Weights of a small transformer language model: normalized queries and keys, 7544 steps.
Each number is 128 + 32 x the weight over its row's rms, rounded and kept within 0 to 255. Layers, rows and columns count from 0. Numbers have three digits each. The size before them is the row's rms in percent of the matrix's.

# layer 4 MLP down (transposed), 1024x256, rms 0.0919, rows 486-540, columns 128-255
093:132060110130129116135088185097154101116149135130141142139212091124068144115086079109084103161141091162070184132109133093176120146128139103155115108091088140149107067126083164194079102136125118161154077061128095074126098170133146108144122182155136172087108154205147153115122076139082178142144090180127100158153155123080169184117108176076158123102102185155139181071142125173130134121199
103:105085117081130126132112124146167140168176073146120110142083166074163136088115108141126124186143063106144113161130099132082137102122156147079115124147106150129093184129108143112124186107122165078145129116113136129088112084188121169141071135117111082086085127128071108171161120141105102125125119149151154193109093101131092152164136084167105097123095094084143062108174123101142099100118
088:162167111096099160071099126069131114155146059163108144093100127063112113126151108135143107161097152150134113103119109152094077071110110118097132086178186129144154177111137114109151170190136127176097075072129147221127119150111044109169130140182086130117096107100124071146232146155059091157116125133148187144135135095102101145176131122146075113107094148091111105133099170124130061138141
102:149158107107112152108104090053147099138115160163116133130095208110110053118169083138211120137095073152126101163092125064140103138147121203175140140141115103129215155156143133133078130142163153185086151092145145143086097101109108159117182101126168203151093072103132131145124149126158217113107078097110140122119167103119124101118186131107188161123132127177132178109155089118088171077131
089:153121160104148116087165134176113118173124099117107125160153150150079150118189104105135173060203142122193109094135121092079180138160102138120133132133150112160105179087105133180160155191136162141136207100182109119164144150080159193102126159189169104157047127158174175123172108089184106137139085049145083144160125127132178162115198120136169159119096119165108076145084092121117160139142
108:116124072109193076112071150122147118155178129114120095088098096094088093124154132191135079139137068127118094161129136058181147099132134110130177118097147061147130147114090103170151076096143121143140130091133086147178129108170144113103127137113082128147163117131133149108103138143158135141158130134172136151167148156086148171146121140121091184123105082121105100124111176124097128106115
093:112153090114131142146180133163104107133111163063152168197182118152112137129042096139107158146133175085096102106152118182080084152117118186094115140184156070131114140080147132137166123103040143074153127100106133090140118160116144120157119114088132127181131086156113107099130118100089176113181163153109141127177148120160099145161133126138139143164170118123201124142097095184167117160158
046:120131119130082141168095126125079145141195129094152146127125132139157154180175154125146203135115166145131079061174119099038119171124128140156154145158169071116094131103179091083136109192124119098091155093127135145106143108065133154130166112086113074116168134085120149122162074147156126113157124152090132147113171155175134136149158146128158148131065155108102143120129164084119096172070
095:089102122118100022123138120126121143125172163140146127138094094201135148111167096143101199180117124165124104126100143126119107075175131182123157161142119140092117145103107106125125174091111139123167141181152161150113155150179115150127090085121078068119185123184132146156147097110109104128044115133094106064118149114150086112106150112140109106118099137119188077161133125105117187095159
098:122148166143172186066165133117133144058101123141159101088143149080179142158167130112170106150114150135010092132077090130135101092070155154144112161175147118111157141149128119152182173087072168127097135161147077128122127130153103083142116137142093148142123141124163122156129113149128076088132103068100171122052128092175106163164110055146106103117101130161151111127093107136155103157115
098:107133124117133152192122129115107136157097055086173086134094148085163163071087153156144112152153154110119116155118069082150094139114177097140137110127112099162088123149153101144057109176144107102113130106103074071106117087094155154143145083132182106139092162193153103140082157100118125132136080120110147084164120087112091127138134082113139162146112157123180150151057117150118160183094
089:090138141113087151137134101111150085136121111127165131150148129160113160240131064113093117156108112131110091169089136146139140119159136159137133150126143063136121121092042114119096108102105120090121096155106110128086120255121124118150124175155120104157088131159156151117121158131178104103154109150105154128118139180163150207121117118101128183129139128167145124106154152115170089123131
101:105114133164100098146086161047197137156132201130095133107100067145158103110092125096127156134111120092145205089132154128131132167182149141145124128098164133079135112116107117161070103175104129124129076151093096107134099132119162065153110121096161114142209107139140109106132116135152128171087164178125139155090121142184160162074129134113097144177129076115092113185107110091123110123078
101:081124125167077124151078165179168178136153164147133189143088140117165135176151142160153126139159133161107116119116170100107092106094176134115126105100150124122157204125111171123188108151062078165134133131114077169124131150113117147142164106115129108129149194176102113128139175082065116082150101173176163147120088131156164101171165219134107146151033140086105147140113126160146151161168
094:127156147148110202119135185113087143111146125064131137106133107125085094159081148131102139200188122112178135101135170156122121107093121115129157144127077097093164129150121157066131127077098175189169090154133151083096120132105180073162151182174115207151142110053084102166131060163124195142112125134095172131185173098108111155123134133139166073099162111113094121141119091066176085159055
096:120152140106070119125130165193136049177103116144117138117147105115107087074232132121118119117155132153100205169124137165034147193101172119132157083087093113095144150114153076107200128114129137130147131133159096142186112082114172158104117152149129135099107123174096196104142171100179128157152152149134126104137138149159141162208138159151110086101082198085129204125147066162113095190113
095:127157107144092101110126112151102124153164113135106095177163139101115163079106077071113144136163112066091110121106108146074112186128109088139027114148125125201129143067070097099152127139122141146095127117122161127097144133127129161136114177110128084137097103136115130125136124064102126118087155105151159077184107094127145136174166167179149143135133153137145161122166134107071119147144
107:120095161112129089163119051106180093137177112187117118120072145132057083053109097119155107082113175134118090093096187107153138090127119174150075141127207129105135160110101082138155115105194159184132185150130134104157123150166128151100143087166151130111093146121131173177210136112124077086061101123065129129143141153140124119112141152084124079139128184119175105138081129135057137134129
079:085125080123179125137096076109222100152146144161144072128101149158071150088120171195109136138078139134085135145077065085144125097098120121127164139167117103127087093118148147147168182127123085160089162135092125122161175133132132148135123141160149099106138110130158118123147149143160135187049158129157153077102118142162101137091141147151129167108114142101147160128153072125086183194141
098:157124143149108135110118072105111179194110116124146184161075080146119138054107184147136130163190112091134120089112114147167099107135081118137165138102140162124087127130130107032135121134129121150169099147105119061128154110159192161156191114122089155138128123092187106166113122145122090105112132096164078139155124075115081106137116128146156172107109156067085120139158124154097069093119
093:131156140187121069125132099136098129148154090145137167140121090175091136134116092144121111121127104156100145132134129121135120121138166115135195102147177171167178111128121112139133128171137089149156159116125094096120155132174190112109141089149124161131191128121077179104147141093124133144016204085149106168075087160147143142114117159103068084107133158145088110200076120159116109152165
099:172096143053131128049119125130062136147076138091169173154138094125104139172067102112076128115108141173129142154152162134180144141126131166135131121140079072141151139155125088178129182075080065124100096103113091145097182119066156129136168104133159201150099119159092038127094114106189084126114164181095147193144110077132091155141131121089106137125091156108034120174160096129158143145101
104:127095074141155176171099078152112111119090133148097135142087105070130070104166139085128139071140123152200124114092162151129120112123155153077136137111139187165173152136155133100093082171100115186178175111118158112119090110112133128078163144143153146138081144100100073045149093126108182146123098073123077129158129168166108115143177160088186071059052178113083140121107122120113132166154
093:138110079131121179141138175155127159128173195164124130125114098138225111140129172114082165096093096152171099138084115171067156140138151096097071046091108096164166091105126087107137065175130138105153143117151221153124096151083116109136114189160128148125118120138161128105146170132137176115136077145198089118153156077117141170124115153102162101089125108162113179085037180148122107151180
106:142117103089102140106103122089148178117174133075143174157205143176101091101102132160138122140072153163133133197126148108142069135176128142143111104129084146079085143099100163171155140147134153093182083092171139067168146126111132095119090068121149129103087110128186173071157125141066120099124150162039161140110111116107167156148155103097135143180161133186110085149116158137103139143187
053:176124101123101113124072129158094125182136163147130135174122145107103157147099131133177092099124112111212087097178136148108153112140114150140117124057122113108107172194075142090110165141179145201121153141111152157146154119091106194178078081183188123174109180119083134156119099079051128150128110103104129099178127145153165164107075184124140126133108102189129139082106080095072126143137
107:124164146113169153181158184127099113094118155127097147131149135144191138100012123114139128052101122111131109106142086125169083112063116130129079068099127132113132093060116098135163071064113107176093148101047101197126202112148136164168113105164103143146210101116144083176144109110081112112146136165134135125103074114168108163115039110120145135099122087162142166159107087127093176093133
096:089154115114123141079146179107085113135157114108143123118110160183172123133134131136097044130156185132144092157087146140078154109138099087129065122164124110144113144150154146117133153129129152113069100218127126140110123085146180134105175191119077114169088090145142130090118050132156073110097102136145152148150137107162092110202133149110127125134140066130130132136124104198143110136134
098:150150140125086121170125138100112154103139092132082070140144186093059093094120141138098157119113096144164079162052161131103134151161136137116161162176083094108148147139072096172106153091141119162115077190136153197109111135110178149129076083092121110090174156103145134139131107109091101101113134113039106099197114148172148051122145137085127119146129143189164145087112138198106149155137
102:088147148132103125186142069137106107128121116168145013085107116133102145127089059140124174108126148149178080102132109134103146139094121161153128136086100134103176129077141111158126098102145108133108094084137108121100141174067168163151124093147156132157092114137105133092158183069181150064170138138122140154164148114119147129117085086079081134126192126100131151149102159171193102112114
113:086153126140156132117148080163165117097167125095163043136147150102078124188127093133049085114139149121149098081134112105103112125081165127153107126100135157151106129119125117138170108118113108161103071098057078131152098122113190127105162122049124119141174081163138064082179116076140106145128101137162124133139190148136150146196103108071114097130130185104070076113152115092142163130170
097:158158124178119168138110133186103202112109074152115120120179110167165106136100060140159145116117170146123089101098140111079109126078115102086127131083065176141181090124138119069150016142127117138155089103109114121158139128173110130096178134130104145116139112154139168152134135159110132121155085075097107150146134202139123124164138195102192134094149078141222090154104175106157129151067
106:131147133121194121069112143066095133073120140094120161092128165118193145174157183123128099093119154163155077113140135140143134102175100068155177140068166062145107150126085162136106120111181115138154133169071105145109136175132158124102163137118150095113149145161153115140149148085133081134138060111164197160155136098125109137142139156128113130111183134069156138143112143064122133200147
097:100098168132078106098111144148189150138185029127122105091098125178088126154096142093144096131171153158129120119116178120097104136126114148109104073123123131173173105150170117127081122121129154103105102067135066083131137133125174118167151122108064096055142175139130110149117145176155154177158119162156125120074120144151166110153118088090136095156124141121122147085170192148147136128158
105:140164171140175059104112075137125098173158093121159066118194098148097104099132174077111122099177218118123151152131054136169105113107057154111105104108128165116087155118149127147128109137151164126114136089132098148187119116043085165135140137152196098107157163163127111128119085132175134129129176064127153153133108086142124115133133132158161125074095129127150156137175140150120117117087
103:125130161148101123101131202109158121117130140129094135104200117172133150133125140099126101140058128120170087120141140107144157097149142109154107142043180098126192101114143154149095091168138106205127160141153143119128169113127149095095139158087134115134131213117132222123139130128099132111124059126181068093078112140106074094155131176125103132120118118157151113144122114094062112108092
104:108135113094142120135162088058140156096162132118150088117074130092172157102099169103098122115087110096144145136192145128137134132111141165119140155121162142113144110163093167095155154154077093178104119169087078134127216165149151113118087148180125149153165083119124124144163177166126135088070166104113066072074148116087163122150089147162105157145103068077115135188081088137066139132172
102:136128122117153099157131159173145141170118137140126089143129174115009113156087059133173108102096127103113111108119127190104091166130108151141106170121155111107129110155090140070119239129177108107114064102173113113136153108133141180101124083104156123090120168138095124126119146111138191137115149130140097088085154109083129159116170132138126183152164137118096094131132031127146146114198
094:104127143180108147108170167034134125158163075123109139207085137171102145155097133117155142085130130149178193049135153170086154176191163139100145130073123147132149177182144209091121136102136101147145117142113138117135191158160132105138091099181133117153141152148071172123166146127112074160108140130121168176133190132138138166136126103092097086137128191151082158153072153117141140156193
107:113174130121100125092118079144155104150151127142139117162112125117088163151150098125117134107164191150113175104099145092049155210107141175131101155119074064124175064172097094134126150115095113064130152088112124147101068162073126172104134125113051174139104140136148157108143225110141132136136108146100119117088147156107185168136127179097089102148170113080127112114153099146082144188127
105:210133142108073113150103123086163155160132165086140096154100164156112147136170124129119103124136137192167141070134136119157119119096122147109132118130105089152097130159130090137156121081141101145120081109137125171130167160109096113089124068158145111116165085112111133141105150130179128143083074112111110131072078069134115174167068138087184145118147175171155119155122164122196159161124
104:210085141166129104091112109111151129118132103148103122153098161079088049099120092131145141124085099108079110120103189106136115154161170082160079152155125172126122141134154096163162124106149121113191166157090198144045129121177126146129122121115111174149111136094155145152150178124185075078129135136160142090106163168175154122126121151128164125129155201109131147137131188078126134127091
095:179113092103145038173140143175155087132192167115143130107130131180133100091185152154069146182142131127075137107132097102132166108150182209121180076154129129151094136174148124144147165114104137086104068070116131110125157092138123145132149136130140141173093114124160137133091142131150126075062154088102137129172131109139145117133164128120231158037202089131156132072112067145182115119102
099:124094150137169099134184080143139068141086156165170104136174117128187071146072079113157210175148135165120138123166122101118094146137126175147092082122119136142142087131106145159126136152089127094125180138124153181116091147080128093120108182111119082130130138162140238089154128151157130179129105154184107107129141130103077153101147119145095092155088128165086115159085120102128132139101
101:109125151094125126165141113147175094177117128151183143156131123134089171101094140137169066169131118142151152134198142156082103134087173147148158147108139112143117087178116083196101082096125153144147149141118155145131137061088077122124158125113092126105166118145077181167087147063090128139095165135092113185154146132113118129165092116132128136153131115159179166126090141163086131170156
102:114150154084111118150156111159153136100152168091121173156090155120115138193119156170090162133099174158133096123092065128111110111135159129140163074092085174185159171097144101141148111148117125169082086094160109136146166147121156119150161144149144170165193150126157184133175110150059132154153162121106160180117163162099135112097116125124179149129081146087106150118172129181099086147090
122:126146126074146146154103151156145173104092082100151160148149161138118103178197103156142120195154102047124167178076128062157145124166120158099114177105102063156156164141143100099117159141172103166115170170106171125128114176145103070140147156094177161192083128138110135089124186104192101150128180143188128096160120082087152146096145135127141101152138132135136096123188101182139155146108
098:163095113090078177155120171140144039164067138101131143210093118106114106104093139111121157158147114088084115079110125181128113101152093101171125125106070168159117114146167088171085146166057121160134129148154146121173116094131134127154039116102098104159126135209098100117126118124120126094113094134088116125127150134081131138081172120080115083099139108127145090128109176164139134121089
099:189145124109131122138174123128131130086079170125096144092124156148112127125121096098123139155102092112149187143141104104158108152141141143130098132166109122159147121090118135179120204142139108050113144134143102197131108191136123066152159097094060131106154101113073094175173098109165162141143168068123159181099127151206160141090196110112140143147086152222055105145205114107113095112169
102:122116158127108156092153058107147105104070189135112125093131138181133107180125122094119196090078099134133147121113112124099116170169126120150191119150160123113183151149104124202080072117107159124117136134162158117128110087171112121117144067149087084125111087123162143144113172081116139116133172102122135094175104148138093161159143148132086142127109151070208101135108119097129193125142
109:112137161133123119129164127093120177153140196113142155122118146082133144111142167113191170178154142117122164090099132151141207111137099159123159127168160105143141147041141081111179121141102136128181174123141108168172144173079082152143039178052223122124150121135127165140108166169114098140122123106105167137166140114091170136187091127163112144100120120125114110163157143119122144134148
106:128098136166151172098094130078120088115125114120133122135116089101151120130119166122082100137130132129215093127104120157144122132118138144194130189201101123137142098106061203189127060120124075085076190152098107130118116165099142116111059087044106143167135098142118166099056130150117119092082130154159104141158151167065185139118043109118144096139148135142152084104123101155122155120200
088:114144168096179186081146131097116177177139112117151133107111161114101120167139154153134140164156176127105108143108140124134128142134130046124103119130093195120218144121131124107165139111144160069147164114136166174114106123137167123154173136101133160132125125143069134091144164076104125107153136145115115148132124115122127117103149166155158127116136186142164127151101121175116173153155
097:139181130124159172173098151131115106119080096141124163123094170125093155164116098072165131111124111088185133120132126162090137106147091179104146142182127128086161112135168087134105114136140190110117158138134076137117118098160129095133133119134116155150122135121087116176125156193169158107156190059038081050151124155141141129136142140107113163081104152154167120165101130167182106139137
102:173136094136105156128133186160099173079140103180182141142134125127199161111139169119142103114138134106100092091110097117071107085165150102124057129141114110149122103125139146128155114114148061102096129157054100079125113103123191143088107165104134203120111121129125188160152151098089156119073172155078118124155127193143110138149163105089093139073174116087144143178129103169182125141102
# layer 4 MLP up, 1024x256, rms 0.103, rows 487-540, columns 128-255
104:143175187152127115107135114165016097122157097161104162137131123107167144100142119105112128173100123162142101101157153146173095139162083179134077131137151115066121147159146057174175130090064161185105149139133098181129120119140098117138179204112145119134170108123136208137144110140127145100160149140174087106157116168129114078079182152131126188102106142148083165138131142127158165091212
079:132100091144123105114150084162125157127123134163086085125096186131091134134129148123172107074145104067082139145163091170190132134084097149121107132113076146123136114155191110133095118100142132084137102150128199161132123137125086135138133107149152139135171169047179125127096116133152107117147076126119134132154113081052131065139118059125092139115163175162054168145196145082175183118170
103:097145075151120162116184092152089085120085084102202065118169130115151088102137064120144108126116132142150088135102150129150069147129063133151090110071133077082133134171184128126159085098091103192071165087100111132105122083089095082105145139097120129149130139135093151169141107109141149200154114124099071090182106131147118178136121145158105166132132144129140168157148159131117070067168
081:121109126135100132099129103163135156158107154088158136114156127110080098115082110172153135125150115150118130152095168144159109155080121174088169240184145123118141149114139135130143161144133111093170140116108124080093038070129116139158092165132088079098178156124137055154120074149098142157149107180092120087119105146154131178045098097164058149130094148113110122082089117125089111067129
112:175143120110130097168173103165122139176127112135135086134124113130140137116097097178109100144107123161130139148135156176106096165131047108087126106092132134137112148150210114157122107139126107192123180163134156089200193113136123098167118137140099081136129113082151141141151058168121137167129123201198140079132116176094095135116134138127130075155122176130113120067108164133134069088129
085:135107148122108119151136168115094096110109159091144147127140088164178130112145140091124139054162132107134101115182177170093078099140102148198211155160117131218083128189178134146119105117131135098115166093117160097176147108118105138161111109194136124111126090137090110157079106144095168049088099150130104058155163099169094146156112171140085095146066161157112158107105144118099188094151
054:140078178145120182108159107137073154144141146160142046095140085165178149141165099074112065107135170147175147183111146183174104184099140153144132091094106143163109198148124119170186121129135130124136194158160128125135087092135092114121195132110151075070180098041130147187135080129133161151145127121141148094192115126073160143121082109189108160158176127087135136118187139125159096068127
092:111136176115178126068132060129042109052114093139133075142166114107141172079089161113152101130140121162149073140156121103165109207125042097113121141123078138138150179176129145116110107110112158141152184139107174140165143086132083071122114155126122177075101102146094127180150087159126109079155067174105096077141145196124165101098099070145126159134111137108134145133096189064127122151144
096:153141103117120129073135059155107123161080069132170105120076168089106158103146084117122083155090182092089135141136111113159130138122071178123108113075107189101114169162134133109140191128145109132072098138146110117080147044090109134127076150143142150114105139108112094144121126195107094120130156174146085095118153116098083101103133079190137134142150086114174139100125128091077167080137
095:111155083102146104170091116184102142141126141155188170151138141128125120096155086112080065122156134081129176139171109140157147110117109152140124137130152216207124159186114083143096158118097174102171166128154105123141133099091115125109142130111164156126113104068125078142067084115126078154141104172165132162214118120055150085049066050107084162135103153112105154088170171127193118132113
087:143085101152139126108137103174103209125123086099146078107162030153122137134177155129161151112150140162103181159188153143174123145172100113137136165126062113132114125160144137088182129064124111121120186099122177099142140134140139092119166074137168114104159068068115161116160101099133152186146059161129167121156157115092077123120055110153138163161155077134111138157078153141092101136124
100:131176076091117162083152095129120128081145087133115075143121066134182139124131111123094115118131128109133179128128135125158118158155139132142149036108159161137111112116171065172133139102076150113073123131127112168134139137158051163176139187155176093123127145182151146178131103115156103183122090143172154114133150123024141104107131152155106147137173084114123139088152161085132092118049
104:140116099132101133131146157174126166170101092150123163171163156124182105127131130125065087145086149147111119152186150109103069177106120136123120129106141162153136106133154066150132106081107089141116084126110143137126123125152060145109168120112205146142134124140076151166162111174063182179131080164114110092155083184065111136147172174159165091169135107083147148098063153103183177123137
089:165151146148159162116161086194124149098166112131114135139103078125172106141127124096139079111095149100175200123170073136122125147165161095130195109151154174131083127120129079140158143128105132132152135094132117159126112111212115085131184151152117153116156102152158122093140135195091134179116121181182158121158135137114106110097089139140150168171104162135170121144121101173152146134139
095:139150112131125151144147049159103154135108123144159157114182164093131114117162061198038120106111167101101176156159127167115143117083156122113197091099090165129103142122155079174100177146120179088106132100155144131145168093084123155099167142201176117111186091127108148155131100177102189137157123110149134133150144137034140108101082142151103139118132127163177189130102138103105092103145
091:125086114133102149064102100155066111077118088090149101127155126112140076101140165125103108115119087114177144135147154083216143084177116159168161107152103209098159186156144145113127153111132164170138112100118124118128050072178115114114149094144127147095159098155152115168118121160135138123155085157137079126148095190038107113087143100220127097122088115112147151139170168156135088090126
112:172063147148065097150140099154163087166125133146190148177129128147083128074121113148123088178131177134110146152138147131132105113092129189201165109105123171154125137105146133164201157099109148124093136129156104167124194135164100176143098167092101030136117144143090126108132109153079080076118079135143153127241166159125158112138070096191140113090121149163153160120167110096128118047109
086:170098182124123139090141172141067134091104124093127137143149140091140092140145101102135138115179150163160112131255161167106071201146153143135124099067117203176181165148121105110119109105142154121184132108136169139108094135130095123167150140170123171068101123147087161162095092115122100101214100156140082174156114100090121114145092124126059163131128147138087128137070196136148153104143
097:136150100076138141096078131170084143151077108107123125104147140156115139079113069151082091110157112114091168098180137158097125126146123099136106034166116122139087108191129039142119134111108072145070151117137094113173114135171105077139181114130121159109195096124165099168135103177134142169145065131165089074130110169110106116175064122116104153180165085160165131167078118115111115153200
086:170111102132173123075154099171099138163136081156137119110186084155204144093153139148054026152143133140143110109125125117139059147059130189172153153100100188113065120146101133124105105092128072167156153109097207079125191139143047159107131130111140102123109069171054101154125119126122137160112128157137138138142170091106117159099121109148123120126096087120115195149167174113095080118142
098:105110119200106170104183094185159185143130102128114050121158127186179162165145119119059114098116137109160113185104118115118121150102146101105102118128117180061091140136152034155093096085137124103134147063149076121157175097099140123134172134112101107112121132149190107156110060128134160171123089119107121116178108141147149050146126176163097106121168124095103152104184182111162130133126
103:132144082138101112037088130153077185091119085136112176085141114167177135133123144160106104124128130102103166095122143091137086123110131129132092153114148131148095183123180106168104146156100160135133160120133116137153110119081107047117136143154211176135165109091103119077109099108180122085137078151161145051154174186068118108080121157180096138188100127090133159093131153066139202122140
092:103112122111097171103186132213097198138131119099106099108124140148211118112094104158103112138117177154049114114146090085124118121132137176125151163108131113168129161107110126155099120108064135142128121135156122132139139075127088139097137180141141128159146055139116057122081099141130116139152101125146158151182121146086111079110125168160125111155121124127151129101118167095157135146096
103:114086188121112155080121114202103123151130116039152130094127167100078064159109129108085073138162085135093182157103099139121108174148059116119125148102140095121111172167137085113180124149071131138113094136184134208118115073102154106083105141064086111122157107093122119176134108075100064164150132158133067089186144144139130151135075142143106109144147110150156173155142170109162170083166
059:115154121129085078095135110163139159127117090094130147139150113141104095122100067166103074122131151129081148079131108120134085122125144181126156169106108099200097144203137114130123149114172112191091171154089177120126146110131128110121212093079120051134117117121109114169122085120153176158130108157170145099106122134134079103095092167127154145136166136183131113071128223142149106119157
108:121125106195110145075138105187087116087120135126164176144169072159145113074108121156139092116088156181113145084175141090102075147114070137140155187113127152130103126149151122145121087108101099172139098172197108170143135143118121160183163194188151159129131096127153117099078054138132161190145120148106062108129140139090159107079127118159152126160120101108179191087157167081103158081158
094:146114074130117184112160175189105212151123129142129092161119149178205123063127128143143118145151174110135153174117117119154094134143108115151093154123169158176099106115143113207091138169121127142135127147162122160172089117173091125126147100082132134133130133129142165181166137172136156081129070132115112135194085201181115151114101135213121137177136045128139156110110133140103142045186
094:171078130166098113136135148152147078067104118163159102162101107125175157071152157154160140145108155109094101081089118108136107104174114120082128180062112144103085148127138122121162158180124107086112155138167157145152149121105082120135160147142199101123134048096158145130110126140061153144125078156150144118172134130119137112105067131168130141131155142094107100096112159170115135137136
101:088173128113153148107119049173104159122111185124116133119161092115100108070137114082110060127106172115103121140098142107105097151081034169164114121096060102177077138143192133122132165075150074154088112160109125149125132102080137163156147176122083101099063158093101094107115123099142127160128066184201137118159108186112022130090114132185120110162165144131066127122135145172140105124070
109:179125089141103139130111111160154084140157093114059103127109075140114148134111149162126093146107147154132119093176141125085100152081142171122186093065156184128118119122117173105155198162117103128119136121183108130125129103190118159125214112194106164102144156074100137124052111132077149096145075179093151088151167163086121133095056130136134181210094103129161142114155176086099076092153
095:134122162112159138124117124182143121178094136117095118081160158199147094099203074090167093132188159118081161126161091160117090163020139144124115088111078131117100129163088097170205145111136077160178121114157174154156141122087097171160114141092170131131203156107097119111170165079130164134179071139152130131169137136112104147105095133164122211105145137128080124165173156126124112060130
108:107138082095178154134133128168109140141132136159113120129189074127175166142130125100111141114102140116095163093134106160164153112140147127095084104147132167147076141126126128120111173077090157124112175154086129091086091129205114128131145161196169099133159149098096195150076095144162095166124090148155119095150126184091089172081096100139061162159126178178101158128132107137148133147163
095:154135121110134088053094060116071113166144116109131099132207154180131136148112057167120064170161152080153114173210102124117053160166060122102153122149140098174136119143147125099110083089093126142140156102106151076169163115119101127147113129102131070054171078130093156150157130133079129178131090193189185120148191126069159125166105115144093119143056094122151083098134191163111160130132
105:113099102143124160082130086176113126136085084218198139102110122194117121127156113167109099129095124130118198112121152102087126113146159116146115172153144115105165116164178173123110147126078132213139143178118163133147123108113129121136111137118170131114081156097133159110138091123132162127122069245089115095199195198109112124155142113157077141152167172127093141144136136162125173117127
103:104097092114133114079177129159109126181181149126134121095168085109143137121108135131143073161106138126144134084129175146124129111130120097124165211119160127195115154208120156138115133101047184104181136114081118100140181088128126089149106181122186121146195131167065159137110089120078111088118104152100137142117133129150129161114170094129150148179154085116070184098160131162150191060117
106:103064121152077132104241087123115185122101128142182105148118134165167140100141144169123083162109199114123104190106160108093150136102049102179122101092097144132109135100117136101083184085125137138153104133087133080096120102120081090099175130153141129138131101146132133090078126114095121076127108132112089102167136215109157056113128161137133088123166081142102212116133126109143101095201
108:156132108152137124146177088179120216121138085124091083131116130129128102086132102209075092143115125128051108130145152199092051136114055174117148136096118175143100024115139134135162154138114090140144160105127117111169159111195054102138137147142079086126137089112112113138172045186117162178127095199156177109131135129153144158097120155124152138148161099134153138131132153146123116091168
089:118165126091096135092127111122167099141105085192123071120122182159172054092084119149163155149095114136148129130142124183076061127052111171111161087101142152106109144132165104117131146130117135188125122126099081163159117091135124144138133192091141134165134120152161078165158000136107167064136101117121096055165121126110139089152137093138159143106146099084155128107155145105106135142121
105:143101103163171137117106092163126100126154138151172124112177116150132124115118166148084026149152172080114158116128107187125097156150052166129148155094129191125114132134131093111089104105154103148127132086088162116171152098147121122160142099137192124081157077133108080189195110140135131139159136143129128084165145093129096159126099087117090206135137182163154110159141164133138161118126
102:117084158109117141186149116131137163073102112193086132141178118140137108105099146183078142166115129183111102140134149127169102157055068113116151138087157095088164124120127117161175124094126098153138193102149131117147149089147083130105142126147126087108130081111127129164141046181148105141106118151216119092165144168103121128115168145115106105129116194176146116105169183094191139131154
102:102072161184095114109117091105132117150157145140166063100127094107148167106183117055091186087112164136125155139080140179155091121100111149188108174093132155131136155095120129131161062174120145160168096107099147132134147124146144102159144159097149189098120146098088134136112094156111139104140127160141157066190173141115161107046092068160106125192108165134124196070119124138166103137113
096:125205174154127110102088094126148117169145029168089135133171089190132053143177088119081100091083098145124183158176101121099079141087144110112176085053148139149119135151130135149107118143112097178146180140141131116110145112128107144096119110096134124086131143149143175147137077128129108132119103185130197143160192163066093061119153061169070106149150098123142146135122177090178156164205
101:094151159162106125119138119174106099144133158148185128153111090112137090150104114185122121136111111115134148137160145147163133137166132128144120174131124137155122141134129095164149082140110137098147104212151088155108106116162013141091154135194161108162136075100140111180068141110100104175152084183120136105152134171154111116158115163134068128210104099153102096150120109076125123134122
102:144082124126086145091103115136119120198139154120170040145172128139137147087120191153168103120138125110132124110139126140076140132103093143134184136064112182178178151130182119079144138172107137119100180160098077145125168094141109167110111182178090125130089132156120144139076140133063136111107099150109115057134143150132071038148116108175120118131164114139099138123151127112164126143132
096:142138151121159159147103112174064136134090156117146142162111129066099128112138141165150064084155109102099129146150120103108122118156122130142166150152095145139062161198162060125187128099108151106078117104132101056128109118110120164098179097161136128131116116095110068123118125095118108205135125127127084084174171114117112094127072159110144122150174118155138156157127141164144139130174
128:144125153110114112135137112202135137142115097136148111093165131148151086101127143153077083138137155118153101176189131162122087121162136196141159136162078098228078098136133087120112117144139158147103182103107118140159121137130095136125203100143166117066184122164154142190131117116060167148129040228125152114168148138081112084105140121133113125181090103134092140130144116115126101133164
095:148122153113175131133114149168069101095090119086142110185124090163123086027133122140161051093112127135152125174120172148153088107146126073107153125084088092157134132215161055132106145114112162143153148077108148107164061014144110116165138177148106092086125074142089155127089116097081122110171088178120080132162154142116072140104098106115065147153137117152138155164090150137117190162082
095:150119084134138137125131042138113170084134112118073091172126121146189125169136145103115115135116076117117172164136065127170166091146151152136104178076158173126132107155121127129120113184057135138137143104091089117108138129154091165122173161054091053117146089087103155134125133204087066170180081166146139135151186175136150079116125126187154148157133108060170198136164151102179125126164
102:136095144161152192104134134179153151112131140118090150171166114134123090092107130121155060129131178102111134121144095117137089192142123146055113168097104147113113124159121119130119116113150157139074149134164107119191114098165093190107149162165111125089154084109052065156106064120077082121178126117181075128115106161138104142123088101093099146164151131136129104151109195158195146139148
113:118097161113119133136141139126106156139068142150111115109150150138119069081128134117139102084115093142126122109147144168063112159083111180166147094173120121112112199171163135110205183114123118147142198140100098141130141133195096105132136124152150050090201131119123144133168080138136169142156100194096092105165130170129099113122166087155147171136120144116177199043129196122168083133174
107:168091172123090172113110121125118141152116084119169114098166164092154139118152142139147131127168239116138083140146090122146151095135105090160111171117092102155031145107130076125194133136106063119100109090191178184146146069145075126101143086151160084134175108139125116169183130117104117164145094171139113086164146150119117083160139139201083118165124139142141121084095137081121146150129
091:170106166177086171112122159150144150117109133094174018144175127163125073116110160138142111106098114116142138138105111140134107133068167124105176159119144167120067072160142074113071069099109129152106196111071138155128140091118112136124136192140141116131129145127105069153084106172161130121121115142093096131196140146103103121146141074166162078105175069145140123116191129132187123098127
100:115104115147135127138168181187122152194111174109166033168155122131140120069115112132121129119138207137118114195110139153124135103132078124169090144148114149154080150149148136132176138136090122140104171089139135142074098081164087148171165181072124060146121152074130153158117111178109148096137089123112142127190127176141127063125112126164143149130098140197160154121103111092149073102157
102:190179138131162114057104114145122131094135096169143062093143143143187089132119139105138101132101132154160185168124127168159126130134122137153155171171086143158147112152122076126137206108153075129123162124136092144135136105099106146155145159122155141093176059134115109081109132154120079121138110138173178130161150135101118130049121129190119127139102171178107122151187136176153156109164